config = dict(
    n_layer=10,
    d_model=640,
    n_head=5,
    activation='squared_relu',
    attn_scale=0.131,
    init_std_o=0.00353,
    beta1=0.9,
    decay_shape='exp',
    final_lr_fraction=0.0,
)
Each number is 500 + 40 x the weight over its row's rms, rounded and kept within 0 to 999. Layers, rows and columns count from 0. Numbers have three digits each. The size before them is the row's rms in percent of the matrix's.

# layer 2 MLP up, 2560x640, rms 0.0411, rows 1715-1764, columns 384-447
093:524437457547474482474507493527467482532484459498469493482520483538488483527509540453528470516439553511430529543430569564518436545488498447480551472462529538497517438475514495516581469533562477
103:567500504507522513507460547562490569491519543576510507487573480463473546433452463567504465461547524386480515511479445509457507547551499478501527437489462532531496475553542516526495535579496500
093:543474537491525413461526523514452437496502518515542484570425485415454495492454505421518528482497549510462547470445494521546460431485535506548457533455577498559437524524458517523490494534536451
096:582523510478555464500543485506511453543525516465405425449497532529517498531469516478537475526582463477465501476495466496582468555451462473450430433479456549407468448451524495495398468531525516
110:506472589499548537556512496536457533570482535507485463500530449513417560534538432434456455505498505448480510510498504410482461446503445456483501549486475466550548490511498552517525525538500537
103:580576505477508506460499507473482505518558501533502472493555560562501542531487479460554510442473507521419416493396517535518505489591497513533624539465524584445509454530520527507495526500529477
103:515565508502542488512456556544531507479506519545526495472525516594434542463554504519473435500508499502438538510480560445484458510474470558541475540399487463476478466386515486536502563487472494
095:448521504492517520474521476465443514495487537477525498474490473437520468436469479454593511500515564522406448458449485479489504515506586430489512499525477514543504477465546516553518451520478413
104:470475583543493504571569487594506510484466542545417469532472468407511468412451459528503494595533532515475555462512484463492470466435538492581510524514546453511420465523568500467488501520453521
109:516483423527509533460521519517482564518508526447482461500457490532495530404549461531494556585474473484486455490548525482495468443482437459550539539520415522547480470599507535497514513522502498
109:517494524594534486522501484481538511519456460510548519508492445535419496464571426492452433507447482546511472450477549510523482486557499485468517455590579514523541472480495518477448500578449490
094:553535545532515528549540443527540453556486487520389487459533490390471468521551528540477491534532565528457532480571449466544578524473511479467506480600478536477545423434546500501446484508538491
105:461498527520446587496519538508463470534460515443412455431526502416530474376512464496499461484453535517453620493508523487520462479501511475571471467478534548460494492519504490527477538580531485
107:565497481514543477482541419518555550514536489390507492509528510509445563400538522476424473534475494492463435399427511499491510538520448528470556518546471513478494470460493472528578451524481415
085:578489451563430497514525515526482490492501432484515462520500532514458492542479511532455447523511491522503520455541588523539503441530467440515507492492520497480521493473479428506510595501576443
109:466488455539517529462563486418475545485566512514473529529482525439492509451507520493476468492465487519494542591477520519516466426460548594563515529515492513510500430520552550522421515536414490
100:505509509612501495618483475510469522489450444471492467413529485576520510559499472471545545519448569373520511470481440428475470512503535495509469561566514438480476495478434502488553547463467530
090:523519489452517374485522498524477494550480483466520497483476482507520477503514559511507480479477477529348492492513469487511478581422431514548475445410455466441450509424467516533495541562522522
103:560502518500509457485470465503454405525479488486516571555544514558412498445507466540487435562471487546481459494470514495528567543454534474435531465492504542465524472516514436501568464528395466
105:513462547484528496525452472469495516514530516475451452523478554555384547551574512490572541435498516475481519484516496439529494417532468481452494519470461489508512491551525464481474518536441505
103:526487535483580520502525520518533592553531501489463524481485524586475462510433486583523498539491432567508454527531513478557567516483437489548516476535462512455489469448514486481497464509508534
101:494536510522505463471568480498505505496514490527485437516440476491486432501549514457473494525468495437504467529495420511537522420485549426541590550428448501506593513529554543508434540487551444
108:447504588573498486530513490550475544462470477455463474466472467527530528520500469580473417550511541474468466500463431512540465495564541588531497514533449519524485437438459493551533492504473506
097:547588438546522523505458476504509484505494476515587490518506548516437557485527523514492488482422450495520506503518439459473509552470560482456537485459481485492511503504458482550500500536503382
092:531441516564562479462496508467531551487489498512555463615495453496507534447525502498478493535466514469360432546463513500556459530514584536530541477397425522474472472479448564455487528543475445
103:440463576461519408501547526601520472540485480432528463484465529450487482601505508500524483543555503466484512486481472431465454441516463470500535512489476477462473503521509478485513521494488486
101:453541489576584536565489491458488502511486498498569471562511569459532542494494525521484500448412449411467442504554420514522511492466543463532542524461488472528444439542503521489454497511520502
096:525503476503510464489507517544521502486451501477521504508499475563553551486500481562453551558548507468520442502467443443457426545468507463503474517509479444513511460512439510502444466523512562
101:505507449501461517514498486492467550527458534453539506538519515426499568487426506506402584498490486469466544513502511511470530479547502476536499480451493534566457447433611538453426550516532564
085:520415449556494529517503407480553484509526533495489459582508488511528480504475488503414502522486447501443526466494420505525518488511552483471531521431513453490546501493495499502496500516510499
097:469523573558466538485506497495516574531457505510467464489483478453474465433625441544452490480508473491458528490383469546481512499502488539559433524445483462524412510538541427510449520536452381
090:550549549519444409462512493484491579538496526454548577497583537491519485549516520590526465506529522522539426487491505499495480555480511514531566497443503536509528521474582498513502515498501378
094:530455431515525501504505398479463425521440431520460495554456583457545457449493513459546493513587477457456439509471511491578501508450498532460421551472461490500492522499522521471589557531491434
096:557436504544489485496483521473476546511491486469518547519487531469521408483468526457523528550422550500477517559559603548502478522535465438546500522460553498506415494519475480547537504523471497
104:529473561491463492515489489450486575507549511512524435487512505535439532429568525486552557479550520537510502436474524534556451519514465477539543507446534447465534438558477490532505525507492438
099:531509637465502442465517529431462542492551518459483493504525587459519410538408499572481493477483440474520477476514429551451462436500548473463464454492488470467462582514524550555542455455450521
092:559548512463465498523495549483488498555481558500545535481502482476502487531457474482549463484487388533486488461522498417494455459500498533488575467487540560525577403571510476537441497553487528
096:522532452534529492433511551539501396546523552452490519551473554500505493481472567543550571563537546520412534481489592558616466470457503499450563475487480484485480486496419520471561494521479513
088:499508564457523541587457512522522439483451519556502457498474469515538496461515540409416453559375510498460463571514515497557525567469508521466508553484456576514479487422533546498467492530542569
083:509514526529472554505526511461511560535472494495504463458524522602526522500466492534565539499435545464566481481488488512475497522521443441437500491527534495492442488476507510551572596512501470
091:515454503531453537556514527490498452582519547541467458485446523449485532488499522459503476503466532426464477486466477454438468474474475566455507507416484501489432489471510448545457497515485480
091:539424491490508502464452537545483452539537491528454442493564492516487466496526466475456453519513494525451483462529517479559532514531495564513524535475513527562602496540510388513497458521477558
108:513464408531520481535578468508510487529560537497531485448431453547431507487521414454492498490482530468516487490545577513464485444487424514429495528530513531479421479510478479492528525482518508
105:479492437526570471492507395564482516522466451477465466568498516451478490458541548479512580503539486476472454581460438419522535515537472495488529517447550440493514464516481500516518503549523598
104:492588524467493532556489468544478501525424495528501495537544498481463495556510478511423465557473513548513495549495468470580463493497489469495493513548446449440513445514522489516565494501545446
100:531512537428486434508507486505509608587508508465486459560536576402456467435461513429561493473507481432496517472574433507496521432454488540449480555496469445513507474529565512565498552531489550
108:555470530518513494571506556519508514501476544456530429498491542515576499508418443483486571417496471488485519496469429482464536521500494480578553444533502502389504525511477458488549443494482485
093:558493524446528510552534526456504547540486503519464516498500473518539488551470527525509519557491499509503522463474537446508443575464514500456557469517530493453499389544458430543449549510415488
100:559482456490500497522484485543514501507541463594490529483499455478491563564538502543537479452472545461502455548417540542543486538523449477446491439458432472542445400550553496536530534492498482
094:474488583440501475547498487504477503531472527511509541529556466502513551496577517542505489550422501521496518487550484548523525504557515484407498531493536492463549474492527510514475486505576446
# layer 2 MLP down (transposed), 2560x640, rms 0.0362, rows 1715-1764, columns 384-447
091:513469483514522503445490526436594495508439407471499469502487523488529590527486552458461519489507531382490495530439455512510439500483514523374475503571463494532447536555521498502484528510517490
103:527424485448414450509561575472465520474515499481502484547470525523511512514448500425463466476501494505440500473527467459469575539529566486510512525456480571566491450536530545421433460507501439
097:464536475495577554482481511534594530495506435468524470522596504480484470463472508491471505477539499542510408515438472559474488427461512481572414527455506464454528466518534412591425487591522481
096:537549506462513468527451454443456513489528454528528479514461548538472564514459575525506517487548487553510499546502452466546474471478559498548504434510427600451613547530531516599487514453486500
109:493478515493496467486437491570490502503563479567460432467547501497539465516466482541500497546469546487469480550431456526532493408512497472551477397496490551533564488499459488495490470489463548
103:479440500549459465514485501488505480501555544460538551473481535534490503468472521492447479459443444536469458410567507462419545499528522553478515507470499507544571518476489511461490469471526519
099:489529561529560499482460496522476520457520508565481503485495525461461563564437516491484480461495489524450559470500532477477532491454474470550517539440476513482508518454481460499576514495508556
096:479500560522534529481410511454507523513469507454479502603494497499539555546521506490564552504502537473479433452577498509567507445444459539442515485422502519505559449523482458523486471504456494
100:510539571467467525526507498538553471503502516516445449492468449493540489533564507458518477509459427556500566497502493499380501463476452478509434491418512445533468525491531431568434476530530472
106:530500424513424506447470480529465522466461550491490490511493491496550559488553457435458532466443461423510517534587467507555543496559514488473455544510499596443520574476552514425567550465462497
106:493526520564575468474458518452533493491452437564543548493532513494538484494541461474523465499561503637499511468524511403522467597507482517494554395590549510451555511481480478502488491510560462
093:545478504495458551519465478491503464525484550561465485494546534514543474434506546552493467550487515466531548487528578514501521488431513483463547530469509523537579533491523456577512509505489484
103:457448500532455448455474476571557515533501498538492554442594595469554490428493427531478545543397595516573455478549532548506483544497547487460497476471522552413450508558534547565479471496537495
105:496537442465439498454497524476610511520506462549499531489502542559487490501467485517435417556531519563462528513487476435480523534482471512496486562486521449510518534430516491555510530492524556
090:532433483436515542523506528545444549356462520576530552488546593478522459538472477522515534491515523539550536473501466485519561410511531520455534533491588506483492576500515526505522576467502512
111:466442546555557522517557513579517473418459432469499426491487472516533526501456477554528432525534532534478531499452505576452452487548491531445527526447404521488544522485513458514461548501464545
101:585512495446565478510485459469473516443453455550462485485500472542477506559531513482504475539530524378531511422484474458461441521547409479506488371493495489470566494447512534592490519433504542
093:437494502464495517478547547497524428465448482484457494525475541430494552464439490392457471475517545576479547482571455541486514514521556504455487503498468470514482539587501503479487514524494476
102:564419560483471562568440517429460376491479481511502508449564518584528506499526487516442448558474450626469471468549557466514537465463532480533465527478493470489571474511476518450482493437518481
106:530495456460482482465496459493552488410467558447504513437537488445493477493492471526496505476478549450477503473438536490548527505474446513565534543448520491451513502520464477526523463517502536
102:468498520513498467531542517535460519571491425491486493548582503502425490487498468474511478516571506484490479461466545469526491488482487515465504451502502447468550485497528451532526520482515519
099:471485498507495578515511591438443502503475425532490455511520471489502474485433517542495499516471562564449479495472449546526489516473494469547445500480542479536474497502489508499498539513473464
106:509471519472409479519538446512476485519492499549557447487405483484512461499475542569467457556443527440448532433469517494506536513575446491470448473520473559485486490473507411562571543516539568
104:515539453505586518411405541469551494499495561593462506511453492474492509460580504469497547541549506465436455507504482526435491506509561509522474552478538500474534510510522564512475521437523509
093:524504540493544547478486451564531471531545456452570519500487490528505523536538457526437460403454564509411504510456477465534469486483429506455540423483481503470546518487447475594606478551487467
105:412550502497528493523518581488529514502566506476516499495487480422523528552431463512534476449545520597553562548469541484463509491501551485469523413538455561485489477553541552453474427475478552
100:544471485478442520524455479500447426444483460535468433540564417531461452492457517509562529487499473465505488490552463535531482530530517413494472517579534479462540486487538502445545520513549491
098:511451447495450533483510535533514447497561539436502558604519481442500502595529534491474506493557531520551432472473514406437481522513500473594536533494510549472561485573492399531458501514504469
099:477484507526515443499496473516471495493443522549540445521484519472507520473503529486531518462525456455474461538512491505530519535509539519523493551582487480481481537491491495559490572484528496
091:458548525514396529360456519515471516479509404567559503511502493513511520475525449461471508512550485512512580513550424538453536641566531504489513488477504454473488515516511537457510506553514574
095:435515515540555407577494526518519454505492490481509477425470482478483478472497543552479558502419505546474450432480591498491477550506496486525541461495511490476500551522520482584488463480522505
092:541458473488542530614432502513538479473455512559487417501462500510529469470468552540526432448493484496459459500519514499513497477500455444482495493392466483501429539487494498499510561542509507
098:544533556520470520454510480500450473493506516493466506468490488500465514487507540466510473411430484557477484514508526485404463479575517515473468516454406500481521561472592438534409451542465369
102:453492456470539487473520547482526525527461483527435529434497506494561535480556546413542449588566523544523496520460493425499522388488477504469472590485552529470533533505443496459528512486494489
097:464485469497514423485487524413518515528527497543521490524511467503489579461510485451535515414493474487482543540508482494524531469474542443478545559487483529542508458551542526466503528507519481
099:455456582459473501434523502503487438458456481468447489496465509525515452528444503529563476501581514426455471465450491455483560460529514439462518514459486492484436543539506586524520521442481555
094:479554464543487442464446563459594471457549506465493513466421523506511438491451502474597540483534427539420432479455512451527514518458469595477501538499520536448547409466473531476588480569504486
100:511504478475462455518477539507531525522465491465514486526525548484501493510502475539449555443433551505438586493519497478439463485458471550468474548498521494533494416494552567477453467519532438
093:547542444506489528493487503505578524498513467448442529531555511524532506533498531499461470478494521439531502539510466456546452439481372486493500478492468499500517537494517483492541534443450525
087:488508582508530408534541482518456536541495522491531441578585448469451494484579453542439505505508460449480423485492479498461475520507489499458536526514503494565470522529477481510486428471481561
093:515531466497476501568485557489493514470509523557519491516533491506456516456566506492432489488588426486494453453503480540484470506451560509531523445494536454524539559518510549531496460530534460
094:453494538493524448497513574502482486496507505504470515450441501519469544529466510407552527533543555567448527505441526528544527539534584543540498489524475447437572547475499493505445472514591574
103:541550467557464469550439491484490516505446485501527444505522448537532528501529482510471486480497577463556548470528589516483462451467485452455542482576467518495446540473499495497555494419542480
104:491514584415450495464499535500439465440473542484486540536496544410488483437455476507504435513535537494513506421577488435517504574439506524452486500524510502477435504515519579454449528478460547
104:517512538505534450501493518473430471506538561492534496526491517485510441560421514539501452463555521461451554509495538451450476457450436481548485527477449452548552459522530461568522481512496565
104:550495548452505470542437517464531540482584412543459494568485439494535548485456487548486483432466497509510452484498537550531473536490421481507484554517446475473465503477535491469425521502498570
105:525487501474522499508482521528461485473484460414417449547494484526461465550495450534485412426431519466457450525489480510494539470468476503510595547482515507448532510521541570451362478533493502
093:527526552544461464486508545462525505492491441484479480486480492511440508523536480459465499449518472468473429456502532497511431554435477480502536480493485475498527490525531497500546511495490541
104:521463533459461522487467535476537429454406432462536488461468503471497586544487533567543448576509452516590536513500555426494502526540488445532483480509511474481487496523471440491429467489549505
096:496515489444536560461471450498503523501462581525493493450487547457553467575513480483483433514421511483474521502459547534505474504465498511470550570543523473556454463491481569482573500500468509